Weights of a small GPT-style language model, trained from scratch on English Wikipedia: no biases in attention or MLP.
Each number is 200 + 40 x the weight over its row's rms, rounded and kept within 0 to 999. Layers, rows and columns count from 0. The size before them is the row's rms in percent of the matrix's.

# layer 4 MLP up, 2048x512, rms 0.321, rows 818-872, columns 192-255
098,250,213,180,223,244,214,168,192,242,216,189,216,143,224,235,154,137,207,263,202,196,234,188,158,224,219,228,228,200,194,299,205,270,200,97,139,147,234,176,252,184,232,145,223,221,222,259,87,205,176,103,230,219,187,202,152,208,214,253,142,255,277,227,269
094,213,195,221,160,176,198,217,183,252,176,219,192,233,174,275,189,216,191,230,176,254,265,256,216,210,195,180,207,200,233,247,221,276,236,231,239,273,218,196,245,201,295,206,252,188,180,197,162,209,135,178,257,217,210,201,197,190,246,156,193,207,157,217,128
097,217,174,151,224,122,197,159,234,206,241,226,197,205,163,247,259,231,218,187,195,198,183,161,227,98,224,194,178,168,136,180,124,213,214,225,187,236,118,215,248,177,284,237,236,235,191,265,156,205,265,237,233,183,160,183,225,231,240,205,110,155,218,230,211
099,234,181,193,213,256,172,228,213,224,164,221,243,227,196,166,279,168,269,194,207,149,148,240,206,156,184,164,206,146,179,191,192,181,225,200,161,202,176,212,113,211,213,241,251,229,216,220,247,174,199,168,138,215,225,210,194,185,205,190,219,124,226,221,233
116,236,173,201,183,199,232,188,267,220,81,221,215,123,164,179,253,175,187,214,200,151,132,211,134,205,199,182,158,216,159,175,161,232,152,299,237,191,152,173,211,208,235,162,233,230,187,203,223,186,147,231,195,173,146,207,210,201,277,173,254,244,219,196,222
100,205,223,176,243,160,219,216,218,159,255,257,159,208,213,220,126,194,207,138,222,133,222,167,203,220,155,166,159,206,178,267,218,128,206,250,164,248,200,204,146,226,216,241,224,157,144,172,204,235,217,160,168,172,192,160,248,156,196,190,267,167,187,205,152
097,233,237,283,216,164,206,172,220,193,156,205,183,251,204,244,146,156,173,133,163,198,139,263,220,182,229,180,211,219,237,180,246,199,224,274,179,287,245,223,207,256,167,201,208,147,187,174,169,197,148,129,265,104,181,233,159,233,224,224,198,207,218,220,184
098,169,204,199,238,262,190,190,236,199,152,166,180,261,217,301,150,119,166,206,221,288,179,222,289,239,166,229,191,189,161,204,251,183,274,135,246,140,233,211,272,232,199,197,248,113,189,179,219,218,162,176,107,160,186,239,81,168,203,191,271,170,172,187,210
094,219,196,186,205,138,83,211,185,203,189,150,234,203,126,172,214,278,280,238,224,194,237,230,230,158,286,246,222,182,185,218,142,175,206,216,193,202,200,220,168,176,180,164,220,261,251,161,250,122,203,267,212,167,168,162,133,203,186,257,213,228,213,260,241
100,164,252,278,209,244,181,228,300,226,217,181,194,234,199,238,240,244,126,188,224,290,261,197,217,193,170,271,212,213,164,197,213,154,207,154,133,212,189,166,214,164,174,136,180,273,144,268,241,192,187,126,200,261,233,275,224,229,88,177,152,143,187,219,219
100,177,187,148,265,107,256,210,169,245,203,168,183,206,179,202,213,171,159,195,131,263,214,236,208,157,126,166,166,223,200,176,168,180,221,152,144,169,235,201,233,236,314,207,159,290,234,246,158,183,185,178,191,198,214,232,213,197,231,164,150,187,206,77,186
102,147,207,248,188,199,223,270,136,204,170,160,176,182,233,238,157,114,202,265,226,265,316,190,275,207,240,149,197,184,223,235,159,152,214,197,252,168,208,170,214,272,179,182,185,171,208,163,167,139,207,231,185,225,246,236,149,220,238,191,173,183,170,158,175
111,209,262,217,178,215,227,216,219,178,126,256,125,161,255,187,172,230,214,221,166,251,185,202,253,162,185,194,213,212,261,212,216,291,153,177,179,161,231,219,205,159,146,229,184,214,221,128,216,223,198,206,202,224,260,205,160,176,230,213,153,284,162,168,215
099,249,240,218,208,179,236,248,217,153,264,181,236,252,209,256,273,136,164,183,221,287,169,183,238,194,197,146,118,257,228,228,191,203,175,141,234,182,178,170,214,185,69,164,178,214,185,173,214,213,229,232,189,279,175,220,168,201,191,204,168,186,205,180,174
099,193,164,179,225,197,115,215,242,171,220,270,216,158,206,183,196,183,218,165,244,241,218,149,170,184,205,141,185,173,272,193,213,283,243,247,179,224,200,211,182,204,168,135,182,174,270,176,221,177,155,253,181,178,190,179,205,156,152,229,243,147,227,172,212
103,191,147,269,199,219,201,121,173,198,141,187,188,255,214,291,152,200,209,198,197,221,222,139,193,217,269,112,223,243,94,198,189,164,145,197,186,238,209,132,221,211,214,200,183,156,233,261,224,170,189,203,184,106,213,169,153,229,185,164,244,189,217,196,230
087,231,226,175,231,162,222,182,121,166,220,186,193,138,211,253,223,174,172,168,142,217,217,139,211,287,286,198,192,133,220,229,245,196,145,163,214,166,187,148,186,230,222,147,222,250,149,280,187,248,152,233,211,185,176,204,167,272,177,231,245,215,249,178,233
118,286,202,195,195,99,285,238,241,223,206,227,185,175,153,212,228,272,217,173,174,273,196,178,183,206,251,152,192,262,161,236,188,190,185,177,204,170,252,246,214,211,211,226,301,152,226,129,176,149,198,171,257,264,210,192,229,219,170,228,291,246,160,199,182
097,248,193,233,221,181,204,204,143,212,139,217,151,207,161,147,224,145,139,215,244,183,173,219,208,240,204,176,225,239,161,149,221,208,164,231,205,217,269,259,189,172,256,247,204,148,259,183,237,150,194,155,194,144,288,158,160,223,155,192,272,231,165,163,173
100,184,241,194,200,190,191,287,270,165,212,244,164,211,190,164,237,141,168,241,192,201,186,197,246,201,137,207,245,210,201,192,212,188,245,139,264,189,236,215,151,230,213,185,147,184,166,162,222,174,235,179,145,164,134,242,192,205,202,138,204,176,148,184,232
097,234,195,170,208,249,192,175,221,213,157,149,202,237,203,128,175,199,199,171,228,228,182,203,174,229,179,215,136,183,177,139,133,243,207,210,198,193,158,172,243,318,255,242,189,184,252,180,155,137,145,223,107,149,204,253,141,159,199,237,172,118,202,91,205
100,243,168,117,143,170,202,230,162,158,148,278,251,207,142,127,211,193,211,252,191,184,212,177,227,230,205,188,210,224,236,198,245,227,189,268,147,165,244,229,244,188,152,202,253,253,249,181,255,195,243,153,159,227,251,238,249,190,193,203,205,230,207,226,157
099,161,153,127,120,233,115,202,251,206,189,177,144,182,279,239,191,148,225,226,179,247,207,203,227,200,250,129,211,196,187,221,142,247,143,201,223,277,194,236,182,242,106,226,224,209,276,243,166,220,243,145,134,150,186,197,173,210,191,218,176,171,245,204,277
098,182,275,190,280,185,191,247,196,211,186,192,192,162,171,198,209,169,229,132,212,271,323,145,205,194,153,199,216,223,156,185,176,195,208,220,254,197,256,192,196,119,251,202,163,196,235,158,200,221,153,116,201,162,187,167,217,236,260,240,219,178,228,224,236
108,222,193,241,201,244,265,225,176,176,153,261,159,240,204,156,211,145,122,212,167,204,187,221,154,214,228,165,264,317,186,189,214,253,172,259,189,189,154,168,212,213,254,242,262,208,173,255,167,186,278,300,215,188,148,246,134,241,191,226,197,205,157,188,153
105,160,209,148,271,86,216,196,194,199,207,83,137,233,219,219,201,218,148,165,182,199,221,242,234,241,261,160,211,175,154,206,221,194,290,155,217,167,191,249,184,190,235,175,181,201,210,202,190,202,195,180,233,142,214,216,252,177,229,202,239,233,172,112,237
106,178,225,105,303,123,238,188,262,146,191,222,115,185,221,192,212,147,240,208,154,184,222,139,218,231,183,201,231,208,202,237,240,149,178,197,239,260,159,203,194,229,220,170,208,244,248,204,230,233,132,238,238,188,237,250,190,129,169,228,253,206,165,156,175
099,184,201,152,237,236,211,244,183,229,197,191,205,237,239,230,172,146,177,92,91,279,192,255,198,215,174,148,241,189,213,222,227,186,306,188,286,200,180,151,259,231,192,187,189,212,134,168,207,229,208,253,177,208,200,292,210,234,258,216,213,215,189,179,233
106,162,187,182,186,272,176,186,231,198,224,153,212,227,194,243,201,199,210,191,173,229,155,172,223,199,227,222,175,270,197,191,295,187,192,207,177,185,208,180,283,225,230,159,163,159,161,163,188,182,84,223,139,196,202,139,255,179,194,242,254,276,197,218,263
100,179,241,130,155,163,205,168,210,259,205,185,163,216,215,197,148,214,159,113,189,156,185,241,228,207,278,183,138,252,228,246,246,144,227,214,215,169,199,205,221,168,242,207,204,207,235,172,193,276,176,197,185,193,215,139,178,230,185,190,227,203,266,153,271
099,250,208,172,150,215,148,237,168,190,128,253,240,226,225,246,172,190,205,161,221,141,184,216,180,193,246,246,144,228,193,205,298,193,130,226,206,132,214,158,222,206,163,216,196,148,125,274,236,170,247,284,162,210,184,188,157,172,161,260,246,189,176,255,158
096,178,130,236,123,176,207,240,215,92,172,157,214,204,251,247,198,210,256,180,251,211,125,154,209,150,117,130,204,225,221,179,211,235,213,163,219,221,212,207,214,157,106,249,248,164,245,176,186,176,140,225,212,200,215,273,254,281,212,205,240,187,156,194,248
103,255,242,169,204,175,220,216,119,164,213,202,140,219,184,278,196,148,199,194,244,186,243,185,209,143,206,213,185,191,252,152,185,222,194,222,208,175,229,210,112,184,161,214,138,195,237,218,213,213,183,230,185,164,196,250,139,189,212,205,222,206,222,205,199
101,214,184,165,221,217,124,177,141,281,237,132,150,194,174,183,224,203,214,202,198,195,212,182,139,166,268,264,228,105,117,240,286,161,165,124,209,256,231,248,171,184,185,128,227,219,140,211,179,176,259,224,167,124,162,201,239,251,275,247,198,188,164,154,246
099,229,142,212,147,221,236,207,182,150,209,267,272,222,280,140,228,222,169,201,203,295,282,196,180,191,236,176,90,300,281,222,162,267,177,230,213,194,160,138,213,147,200,224,214,257,295,179,241,140,259,172,140,261,132,197,229,243,177,204,191,161,126,169,227
097,198,200,165,161,221,147,197,166,208,278,121,228,201,209,201,175,236,150,299,174,281,175,149,168,145,213,167,190,221,248,155,180,142,246,159,197,174,206,179,210,135,228,218,232,251,282,237,224,172,273,208,197,210,118,245,161,225,164,148,237,118,167,232,204
105,187,200,202,165,218,158,201,154,278,229,197,273,212,217,208,206,241,173,192,234,178,239,192,168,238,165,271,206,129,263,165,164,202,193,145,171,149,234,259,188,199,211,228,273,199,254,209,193,246,234,202,205,175,188,205,122,138,306,233,249,286,136,183,216
098,182,219,168,187,229,236,195,109,189,148,158,150,129,273,179,197,134,216,171,126,216,219,200,219,251,263,197,258,266,222,189,151,192,217,178,252,183,168,234,187,191,218,186,100,123,175,196,170,119,152,226,134,200,196,181,171,237,253,218,170,196,191,216,171
097,188,238,270,189,163,239,180,258,223,134,240,187,189,203,194,191,180,128,111,181,229,217,193,162,164,237,255,285,226,125,239,175,143,155,159,179,176,112,163,162,199,221,281,145,178,185,215,247,247,207,219,198,190,152,218,231,139,139,257,180,177,158,171,303
101,171,230,192,212,230,213,207,179,228,213,215,239,211,207,215,213,188,153,272,263,155,219,187,209,201,199,145,178,251,211,197,213,183,207,178,229,188,243,199,156,135,159,162,196,176,185,225,144,205,197,190,147,163,169,145,201,168,221,233,143,181,188,201,202
100,231,195,278,193,174,174,222,147,210,217,236,203,156,191,277,165,290,213,176,287,259,180,240,182,287,263,242,149,224,107,121,292,192,131,214,174,115,248,77,197,173,180,250,200,174,183,169,187,121,173,197,206,158,229,202,190,209,268,261,241,217,178,247,150
093,260,235,169,202,149,248,222,164,139,178,253,262,194,174,188,175,199,171,212,254,211,236,165,178,249,181,178,182,160,159,227,285,214,269,177,198,165,209,281,241,223,238,189,222,239,182,173,192,181,171,155,166,173,209,196,188,202,176,200,240,200,256,175,228
097,169,182,178,163,251,209,153,242,99,226,166,137,223,193,238,210,240,238,133,282,183,154,263,215,177,177,242,229,230,153,266,225,166,134,247,201,172,192,189,239,244,184,223,234,141,229,178,139,166,239,190,242,251,167,252,223,195,222,178,264,229,170,219,147
100,154,217,168,256,348,175,188,164,195,219,228,222,191,193,192,190,210,240,160,185,277,201,184,233,243,149,200,162,195,236,209,246,199,198,163,184,182,153,221,153,222,190,176,209,191,241,222,186,241,151,124,164,183,267,253,166,199,227,235,208,264,200,138,263
099,189,200,212,246,175,122,128,123,206,207,195,172,196,163,171,186,192,189,157,185,229,212,242,212,231,218,137,186,207,233,163,231,149,227,219,189,199,240,115,228,178,116,160,209,147,181,200,272,196,197,222,150,193,249,217,215,230,115,253,190,202,208,200,257
097,167,221,261,204,184,171,163,205,196,191,195,201,204,291,139,226,192,203,227,168,258,194,179,242,213,200,182,189,269,296,237,211,201,310,218,206,205,233,203,193,245,179,200,244,137,241,177,192,221,226,243,169,178,221,165,225,213,199,203,209,172,256,161,233
095,196,186,210,238,168,212,207,202,142,141,196,169,319,154,146,252,199,185,145,134,170,178,278,240,188,193,252,169,207,156,149,166,158,263,192,213,185,196,245,156,225,206,175,199,173,188,200,222,224,216,192,196,233,248,171,195,175,164,194,213,221,287,193,222
103,216,148,139,174,171,190,183,269,189,171,175,176,157,221,176,181,228,159,219,198,259,274,155,182,240,270,222,282,191,265,319,177,228,156,176,160,175,185,298,255,161,202,220,205,233,189,175,289,223,144,211,206,218,221,164,238,188,152,152,203,191,202,233,284
105,227,234,192,219,168,197,191,208,221,243,178,182,211,181,236,189,212,245,198,183,195,197,161,154,264,265,176,149,148,108,187,193,157,240,213,223,199,213,233,150,182,217,186,208,205,184,178,200,170,131,226,218,204,224,225,231,209,228,192,191,208,258,185,294
099,165,201,179,194,237,160,186,281,241,201,185,152,273,190,213,173,270,210,101,255,298,243,146,192,146,189,196,140,247,213,196,202,149,260,174,184,203,203,246,225,217,104,227,177,227,240,148,259,276,191,124,209,174,185,171,190,195,223,237,208,166,233,152,212
113,166,190,209,253,275,202,172,166,220,151,201,142,210,224,224,183,207,113,229,198,271,213,222,268,196,228,213,188,229,225,119,116,167,121,187,164,149,288,247,234,176,142,205,232,199,237,178,181,264,222,107,273,200,193,267,185,196,235,189,202,253,269,198,201
100,171,227,184,179,138,200,221,246,250,168,297,207,193,202,196,119,175,235,174,162,246,178,178,207,212,210,161,131,241,189,196,202,251,187,214,215,189,158,185,234,143,215,225,206,163,198,243,237,166,231,219,128,148,202,199,235,231,202,168,226,155,268,155,148
099,245,228,230,228,179,227,203,176,194,185,197,234,232,197,219,162,152,184,225,228,176,229,204,217,129,119,199,190,222,132,237,196,206,218,185,171,200,157,180,195,146,221,273,230,202,187,192,176,231,146,205,215,158,166,158,142,252,177,195,168,242,237,105,195
112,161,206,226,234,175,168,210,205,257,278,170,222,211,166,212,143,168,195,178,145,292,233,178,219,193,150,207,177,160,123,200,193,261,211,230,143,223,223,214,230,338,222,178,160,179,212,214,272,168,140,124,202,245,250,186,264,200,166,226,203,221,170,169,172
100,170,171,183,227,222,206,193,242,175,187,194,191,202,132,183,220,218,208,175,141,164,188,200,225,136,209,239,153,239,150,182,213,258,225,197,178,207,245,247,175,153,284,266,187,208,206,210,202,157,182,158,200,123,113,234,181,228,223,189,150,194,192,195,164
# layer 4 MLP down (transposed), 2048x512, rms 0.36, rows 818-871, columns 192-255
100,157,99,157,209,261,244,300,231,221,130,181,242,191,207,188,222,292,160,208,215,265,220,201,165,238,132,230,241,227,213,297,242,160,230,171,288,213,144,233,208,185,167,186,204,231,160,247,235,167,203,147,247,214,212,164,199,187,245,155,179,175,160,297,187
098,228,201,226,312,185,202,272,222,148,155,221,229,190,199,220,172,194,153,201,116,208,210,166,249,140,223,108,245,169,256,187,201,188,195,163,231,148,212,169,242,226,217,242,200,249,247,220,163,179,165,139,138,225,172,193,188,160,221,147,150,179,190,208,193
103,157,202,221,164,260,145,197,175,192,197,150,178,164,243,159,203,133,252,187,176,196,247,213,203,204,140,162,197,237,207,175,255,177,257,203,260,166,264,193,214,187,230,212,140,192,181,193,198,193,192,253,185,181,282,141,265,104,181,151,211,182,165,211,119
094,140,225,199,144,232,112,158,210,156,241,173,205,210,265,51,240,211,159,205,259,227,170,205,214,236,220,198,174,175,139,199,206,204,197,182,160,190,177,181,143,225,151,174,176,150,183,222,289,161,238,188,185,252,214,194,245,180,209,262,155,158,119,171,249
115,196,220,215,217,198,163,172,237,147,185,216,226,195,194,192,236,240,211,163,257,212,160,209,237,233,234,126,216,238,186,308,193,154,212,242,189,225,204,135,275,242,187,204,182,254,173,251,200,167,162,204,238,121,245,231,246,210,262,129,278,173,150,112,263
110,233,218,211,234,212,248,258,208,159,225,215,173,201,231,188,129,165,237,167,174,140,247,211,208,233,134,161,188,219,201,161,249,161,234,233,158,250,224,189,147,159,224,193,203,171,138,236,208,205,252,174,178,215,167,192,194,164,226,241,208,220,211,267,205
098,219,212,240,190,183,186,212,198,227,137,127,172,210,227,231,166,209,156,224,257,189,213,224,204,199,247,254,258,139,188,198,146,244,206,268,231,250,184,211,189,150,210,233,251,191,174,146,167,300,192,254,237,248,176,131,256,215,266,228,252,271,142,195,150
100,154,140,259,217,215,138,109,168,162,108,125,171,173,216,117,164,301,178,159,222,212,220,180,152,174,200,194,260,188,117,223,262,127,196,270,231,119,249,162,168,230,204,173,136,186,185,124,204,230,279,265,182,256,204,175,161,157,263,210,170,194,219,175,125
094,258,206,219,172,153,269,252,193,199,171,154,201,228,172,173,141,187,153,210,167,160,179,156,217,228,186,187,164,200,166,77,176,237,149,186,206,232,146,136,267,224,192,243,254,167,271,254,192,201,203,159,195,211,191,239,234,163,175,227,181,249,177,145,286
103,226,164,198,156,192,258,200,200,167,240,266,207,155,116,183,173,308,226,318,194,184,259,202,157,219,158,137,221,281,232,212,247,186,169,194,114,241,238,201,159,157,212,271,230,207,222,213,230,213,215,213,236,175,180,171,207,289,218,219,217,273,272,171,184
105,182,208,226,233,196,220,127,202,203,234,190,159,216,201,302,200,200,177,169,190,223,165,237,182,185,145,197,221,222,181,236,211,138,192,249,163,246,189,182,268,189,214,193,157,234,160,242,194,261,171,196,185,223,211,168,211,246,209,197,188,185,137,256,127
098,230,267,237,156,201,130,249,211,201,124,122,182,136,144,326,183,212,212,250,197,160,259,162,253,217,182,180,236,236,192,162,158,211,237,236,206,287,197,117,212,197,175,228,232,241,231,139,240,162,239,266,150,274,219,229,155,249,257,165,198,193,148,197,235
116,203,190,168,209,195,219,229,215,222,175,234,192,132,103,270,305,220,235,172,209,191,194,213,266,190,172,207,266,157,246,268,233,232,157,171,210,211,217,212,155,199,168,179,168,262,216,146,169,211,191,215,251,130,216,189,186,189,223,189,180,230,162,142,137
098,212,182,216,185,166,224,189,182,196,189,132,242,166,135,292,195,205,228,226,176,191,228,208,228,188,168,191,228,256,261,166,204,176,249,208,277,201,170,288,185,200,174,179,203,273,184,324,237,155,212,177,163,228,199,173,169,205,230,156,138,168,173,126,183
094,175,194,179,270,190,191,178,280,221,195,205,188,188,184,224,173,197,247,167,199,226,195,228,177,185,238,194,235,216,221,279,270,222,160,231,179,245,159,128,267,167,171,218,255,218,180,226,252,157,199,188,183,206,169,195,182,163,272,226,203,181,251,273,190
100,225,252,292,241,196,254,172,235,151,216,270,132,257,203,219,124,203,226,194,223,201,186,188,271,127,171,151,245,178,195,196,240,174,190,220,210,237,223,191,168,253,175,211,210,183,160,198,209,193,133,203,208,150,221,200,227,194,200,186,196,223,206,161,226
094,212,211,215,243,209,210,203,232,184,226,163,215,177,301,205,164,208,196,178,151,202,216,258,184,228,239,242,250,225,229,153,182,211,224,236,229,213,242,226,176,187,226,298,180,168,240,170,154,237,150,187,173,190,187,205,256,227,198,239,190,143,169,225,181
126,185,143,183,244,179,194,208,204,225,200,176,153,172,216,249,189,242,235,231,148,249,142,167,156,230,238,309,266,157,154,222,207,215,178,264,227,123,218,273,275,226,158,228,146,216,239,196,210,221,124,236,165,206,257,206,162,233,215,180,146,178,219,203,190
102,208,159,155,228,233,209,168,210,228,294,204,178,240,196,229,186,187,191,121,243,212,161,168,204,263,190,261,149,187,201,194,193,138,154,198,203,226,158,239,216,241,249,216,195,232,182,203,159,191,156,175,185,231,204,178,208,201,159,229,152,230,270,147,250
097,204,303,195,241,226,220,152,198,265,207,173,208,214,277,174,127,175,215,181,250,132,236,328,235,154,204,188,287,233,233,178,208,182,198,196,218,165,256,178,220,236,202,176,287,167,245,208,148,215,156,171,226,117,219,127,235,206,192,176,144,221,206,258,144
099,190,251,253,132,133,198,270,178,133,170,199,222,176,207,158,164,210,182,225,151,221,243,216,198,271,202,199,298,177,190,217,200,240,168,204,175,172,197,150,185,151,197,204,139,120,146,253,273,152,275,159,186,177,202,240,243,218,228,210,265,211,216,172,227
110,244,152,223,217,259,171,227,226,147,265,171,293,220,226,174,184,200,255,199,133,180,198,203,242,229,146,186,230,195,232,241,203,298,205,157,138,178,165,219,197,191,262,216,175,229,203,199,171,148,216,147,228,145,252,257,237,166,235,238,136,260,172,160,208
091,272,234,247,204,184,204,141,263,186,154,183,237,259,218,169,169,234,207,191,142,204,219,210,165,290,203,153,176,202,153,188,206,227,256,192,247,230,146,112,287,198,144,204,200,179,200,208,313,149,201,191,167,231,259,146,214,237,212,164,216,170,160,151,248
093,220,217,218,239,181,144,162,161,267,164,196,150,201,231,144,275,198,210,183,227,160,167,246,206,258,148,255,155,164,218,213,239,187,209,174,226,241,159,244,232,220,157,165,183,266,227,131,106,260,190,275,229,270,170,177,170,208,183,178,195,282,195,186,156
101,206,272,109,139,193,222,149,233,199,186,183,218,215,171,123,269,224,225,172,238,123,211,236,145,197,144,172,238,189,178,252,250,130,255,170,169,131,171,139,217,215,183,177,179,184,196,235,198,150,195,123,200,235,220,199,249,201,186,153,182,260,183,202,167
101,189,260,243,240,174,179,210,201,261,159,151,181,170,258,185,255,259,160,119,242,273,228,195,225,172,174,181,178,191,131,137,192,158,232,196,294,172,125,163,186,107,155,156,230,169,244,242,191,194,244,322,228,142,220,196,115,215,252,158,215,214,115,162,211
104,239,160,124,183,123,264,147,164,198,252,290,213,190,227,180,218,165,264,190,162,134,161,233,162,138,224,221,211,187,187,211,197,167,231,181,243,300,161,166,157,188,170,109,161,218,221,225,129,187,211,199,193,244,201,111,196,159,214,209,234,217,215,279,123
094,162,174,166,241,214,222,150,156,251,173,224,127,260,253,176,170,190,222,141,185,236,163,248,217,148,282,204,234,198,204,231,172,157,243,211,281,217,185,186,181,294,234,153,220,270,112,172,209,203,254,196,199,223,279,189,198,232,176,155,231,203,234,185,219
098,229,186,197,202,198,240,146,215,277,156,141,217,186,198,196,151,192,181,199,190,260,177,185,238,242,208,183,157,189,180,225,172,182,177,148,251,266,177,210,221,217,136,203,177,151,162,257,165,182,146,212,288,199,213,212,184,192,186,228,223,244,215,186,194
099,253,305,188,191,197,232,175,226,155,213,212,251,175,195,219,184,210,190,126,127,173,190,217,216,255,179,191,194,159,223,133,179,208,221,132,255,218,207,204,269,253,142,275,175,272,266,238,172,216,173,134,176,232,159,197,163,247,201,195,230,202,167,267,181
098,242,193,232,235,269,144,270,170,216,158,266,197,224,289,225,232,144,231,162,228,174,141,213,181,136,187,253,146,173,176,168,185,134,148,245,201,169,113,205,201,216,160,207,148,177,166,223,203,213,209,207,234,168,235,203,201,179,206,192,253,226,217,263,190
101,120,197,158,126,302,233,195,204,207,193,199,181,226,245,219,186,248,203,97,154,198,163,227,270,184,246,180,146,249,200,171,193,121,226,128,220,174,181,236,278,267,195,159,233,215,191,224,230,227,156,209,173,249,143,201,256,205,222,220,278,163,142,105,180
095,235,201,166,247,96,184,208,151,164,242,178,142,185,278,228,209,180,275,151,225,173,159,184,161,249,249,143,269,178,188,216,209,258,232,153,221,253,172,196,206,247,194,200,167,187,247,252,231,187,186,177,201,193,238,190,247,176,181,231,162,135,228,178,184
096,196,217,197,210,178,255,169,207,180,228,151,165,152,212,172,132,163,260,214,179,144,130,262,123,235,212,217,193,170,188,229,202,160,166,155,155,262,213,131,193,182,144,250,201,229,170,202,215,229,185,243,147,178,201,156,271,253,227,213,159,245,271,242,129
100,191,234,155,201,200,215,221,190,191,214,212,194,206,185,216,165,177,150,218,145,159,174,229,187,166,220,230,273,198,217,184,189,183,188,205,252,216,202,263,239,166,184,185,235,219,198,213,182,269,226,206,219,265,246,186,232,232,192,197,239,194,169,240,170
101,222,289,309,189,291,235,233,296,126,153,201,166,162,136,161,202,162,146,189,161,213,227,203,196,228,196,171,234,165,168,189,177,175,256,157,295,168,210,221,164,157,204,183,249,220,154,170,226,179,192,157,152,173,169,170,201,256,230,192,207,204,248,226,245
107,191,251,190,224,307,188,260,166,217,212,219,238,191,154,229,184,213,173,270,237,223,197,196,225,172,245,203,162,253,208,196,115,194,242,252,207,255,197,216,147,243,266,247,186,240,209,211,224,247,215,194,248,149,176,204,235,145,224,186,231,160,261,245,213
091,196,157,273,228,215,238,222,249,160,224,137,171,192,251,254,212,159,197,162,150,237,170,231,259,152,224,168,205,238,170,202,172,167,185,240,171,166,158,163,187,173,227,216,171,176,188,229,261,205,194,141,166,246,218,164,234,137,198,291,140,208,228,155,264
097,229,80,164,234,234,191,155,119,191,207,193,204,274,211,161,129,193,196,218,237,256,249,212,235,225,194,217,221,143,194,223,219,214,204,216,201,210,233,163,171,218,203,188,218,201,182,152,198,215,228,270,222,248,173,144,246,241,256,205,188,231,189,252,187
103,159,213,202,249,240,153,194,266,185,180,205,237,183,205,184,274,95,180,284,169,186,242,235,176,156,217,145,235,211,219,172,215,238,223,200,220,173,199,234,148,237,198,208,176,120,152,275,218,233,159,306,241,242,165,235,219,194,164,101,135,248,140,232,205
099,119,255,249,210,141,254,207,293,215,223,221,226,159,223,177,187,225,188,229,202,113,191,149,148,124,179,166,240,141,177,172,231,147,196,196,184,269,176,139,182,186,176,176,257,209,178,210,186,174,216,158,248,206,206,163,165,206,154,170,168,211,222,211,188
091,184,191,243,176,161,145,159,246,138,204,201,230,198,253,216,164,173,211,127,191,199,165,233,320,245,161,193,206,197,199,189,234,254,178,238,182,339,214,250,142,240,207,231,164,153,135,123,169,225,286,246,204,222,202,163,185,153,223,124,259,174,235,174,152
100,153,168,170,182,203,181,143,231,158,243,190,198,206,165,215,241,228,182,148,276,146,98,215,117,146,293,220,249,181,190,199,179,150,105,204,114,188,158,137,235,177,215,157,134,172,204,186,84,153,243,237,290,294,191,165,285,226,165,204,146,260,181,162,200
096,206,236,228,234,175,204,210,203,211,191,213,219,187,267,206,179,229,223,250,153,247,207,248,167,289,213,151,220,163,175,241,192,212,197,143,137,194,140,208,170,194,168,208,259,186,190,202,155,232,225,232,193,228,185,188,196,178,201,306,200,216,209,174,251
095,176,187,162,116,161,224,168,182,250,206,182,211,184,181,223,184,202,235,190,136,159,224,191,134,231,215,222,123,151,109,226,266,165,220,200,192,203,234,183,122,193,151,153,266,195,155,216,205,146,178,132,225,202,181,211,161,282,288,151,166,202,196,241,191
099,175,148,165,211,193,212,156,146,205,174,167,218,212,160,242,210,218,200,239,199,212,177,206,237,195,241,218,198,229,235,154,261,256,194,201,223,209,206,228,180,222,143,200,157,212,160,216,237,214,199,150,182,211,204,223,206,248,238,211,168,204,156,120,217
099,172,219,186,146,162,243,103,252,203,194,166,180,211,281,264,223,209,282,116,287,206,283,152,140,256,223,234,229,176,235,217,210,223,122,212,164,287,224,197,145,236,246,163,200,225,228,267,237,177,204,196,242,211,134,232,181,166,196,231,196,207,234,173,212
105,197,240,182,116,230,185,216,248,188,167,206,136,125,244,212,187,203,200,213,200,187,189,217,269,148,117,240,210,132,196,242,206,217,224,219,195,229,196,222,107,182,162,227,230,208,179,271,195,147,179,174,172,206,213,184,263,148,172,224,169,180,135,219,130
107,217,197,205,205,168,222,253,189,185,239,144,214,210,155,205,238,191,192,198,122,171,242,236,140,149,181,172,142,139,271,250,159,193,189,204,265,188,194,224,214,204,204,205,235,158,129,112,152,219,191,93,236,259,178,246,202,207,139,179,153,260,205,248,177
100,200,204,148,198,240,180,161,207,219,151,146,159,181,159,170,174,281,234,297,229,204,232,131,305,201,229,165,224,254,138,135,247,179,280,227,250,219,238,209,101,209,92,170,244,162,224,200,168,195,171,140,166,268,186,232,188,179,211,193,226,202,187,212,207
108,245,147,217,261,230,211,181,213,145,214,100,147,243,192,232,188,196,184,177,254,198,198,225,168,184,234,220,187,171,229,194,182,263,167,183,127,184,309,201,189,220,167,161,206,229,235,229,238,208,275,114,159,228,147,131,139,172,226,158,114,212,215,142,238
104,126,271,195,120,257,244,173,183,222,169,201,155,172,193,167,212,312,221,165,197,119,203,183,260,163,222,255,188,204,129,220,230,196,164,191,250,218,149,141,253,216,163,209,185,227,97,274,194,265,80,269,173,135,166,156,168,180,191,192,148,204,256,172,137
094,197,215,153,135,266,232,149,297,226,136,198,222,220,206,159,192,176,146,176,155,230,175,271,147,222,279,159,183,187,213,147,196,149,244,274,259,211,171,292,166,233,210,176,194,182,177,183,219,157,189,143,223,187,186,175,222,247,220,254,220,209,189,221,201
117,248,244,191,162,224,172,140,201,248,213,212,275,229,249,242,228,211,134,187,200,115,235,241,188,199,227,205,230,139,234,273,153,251,227,213,199,124,185,122,238,279,147,196,137,172,185,217,233,262,88,204,208,159,143,236,214,213,192,139,133,224,230,174,207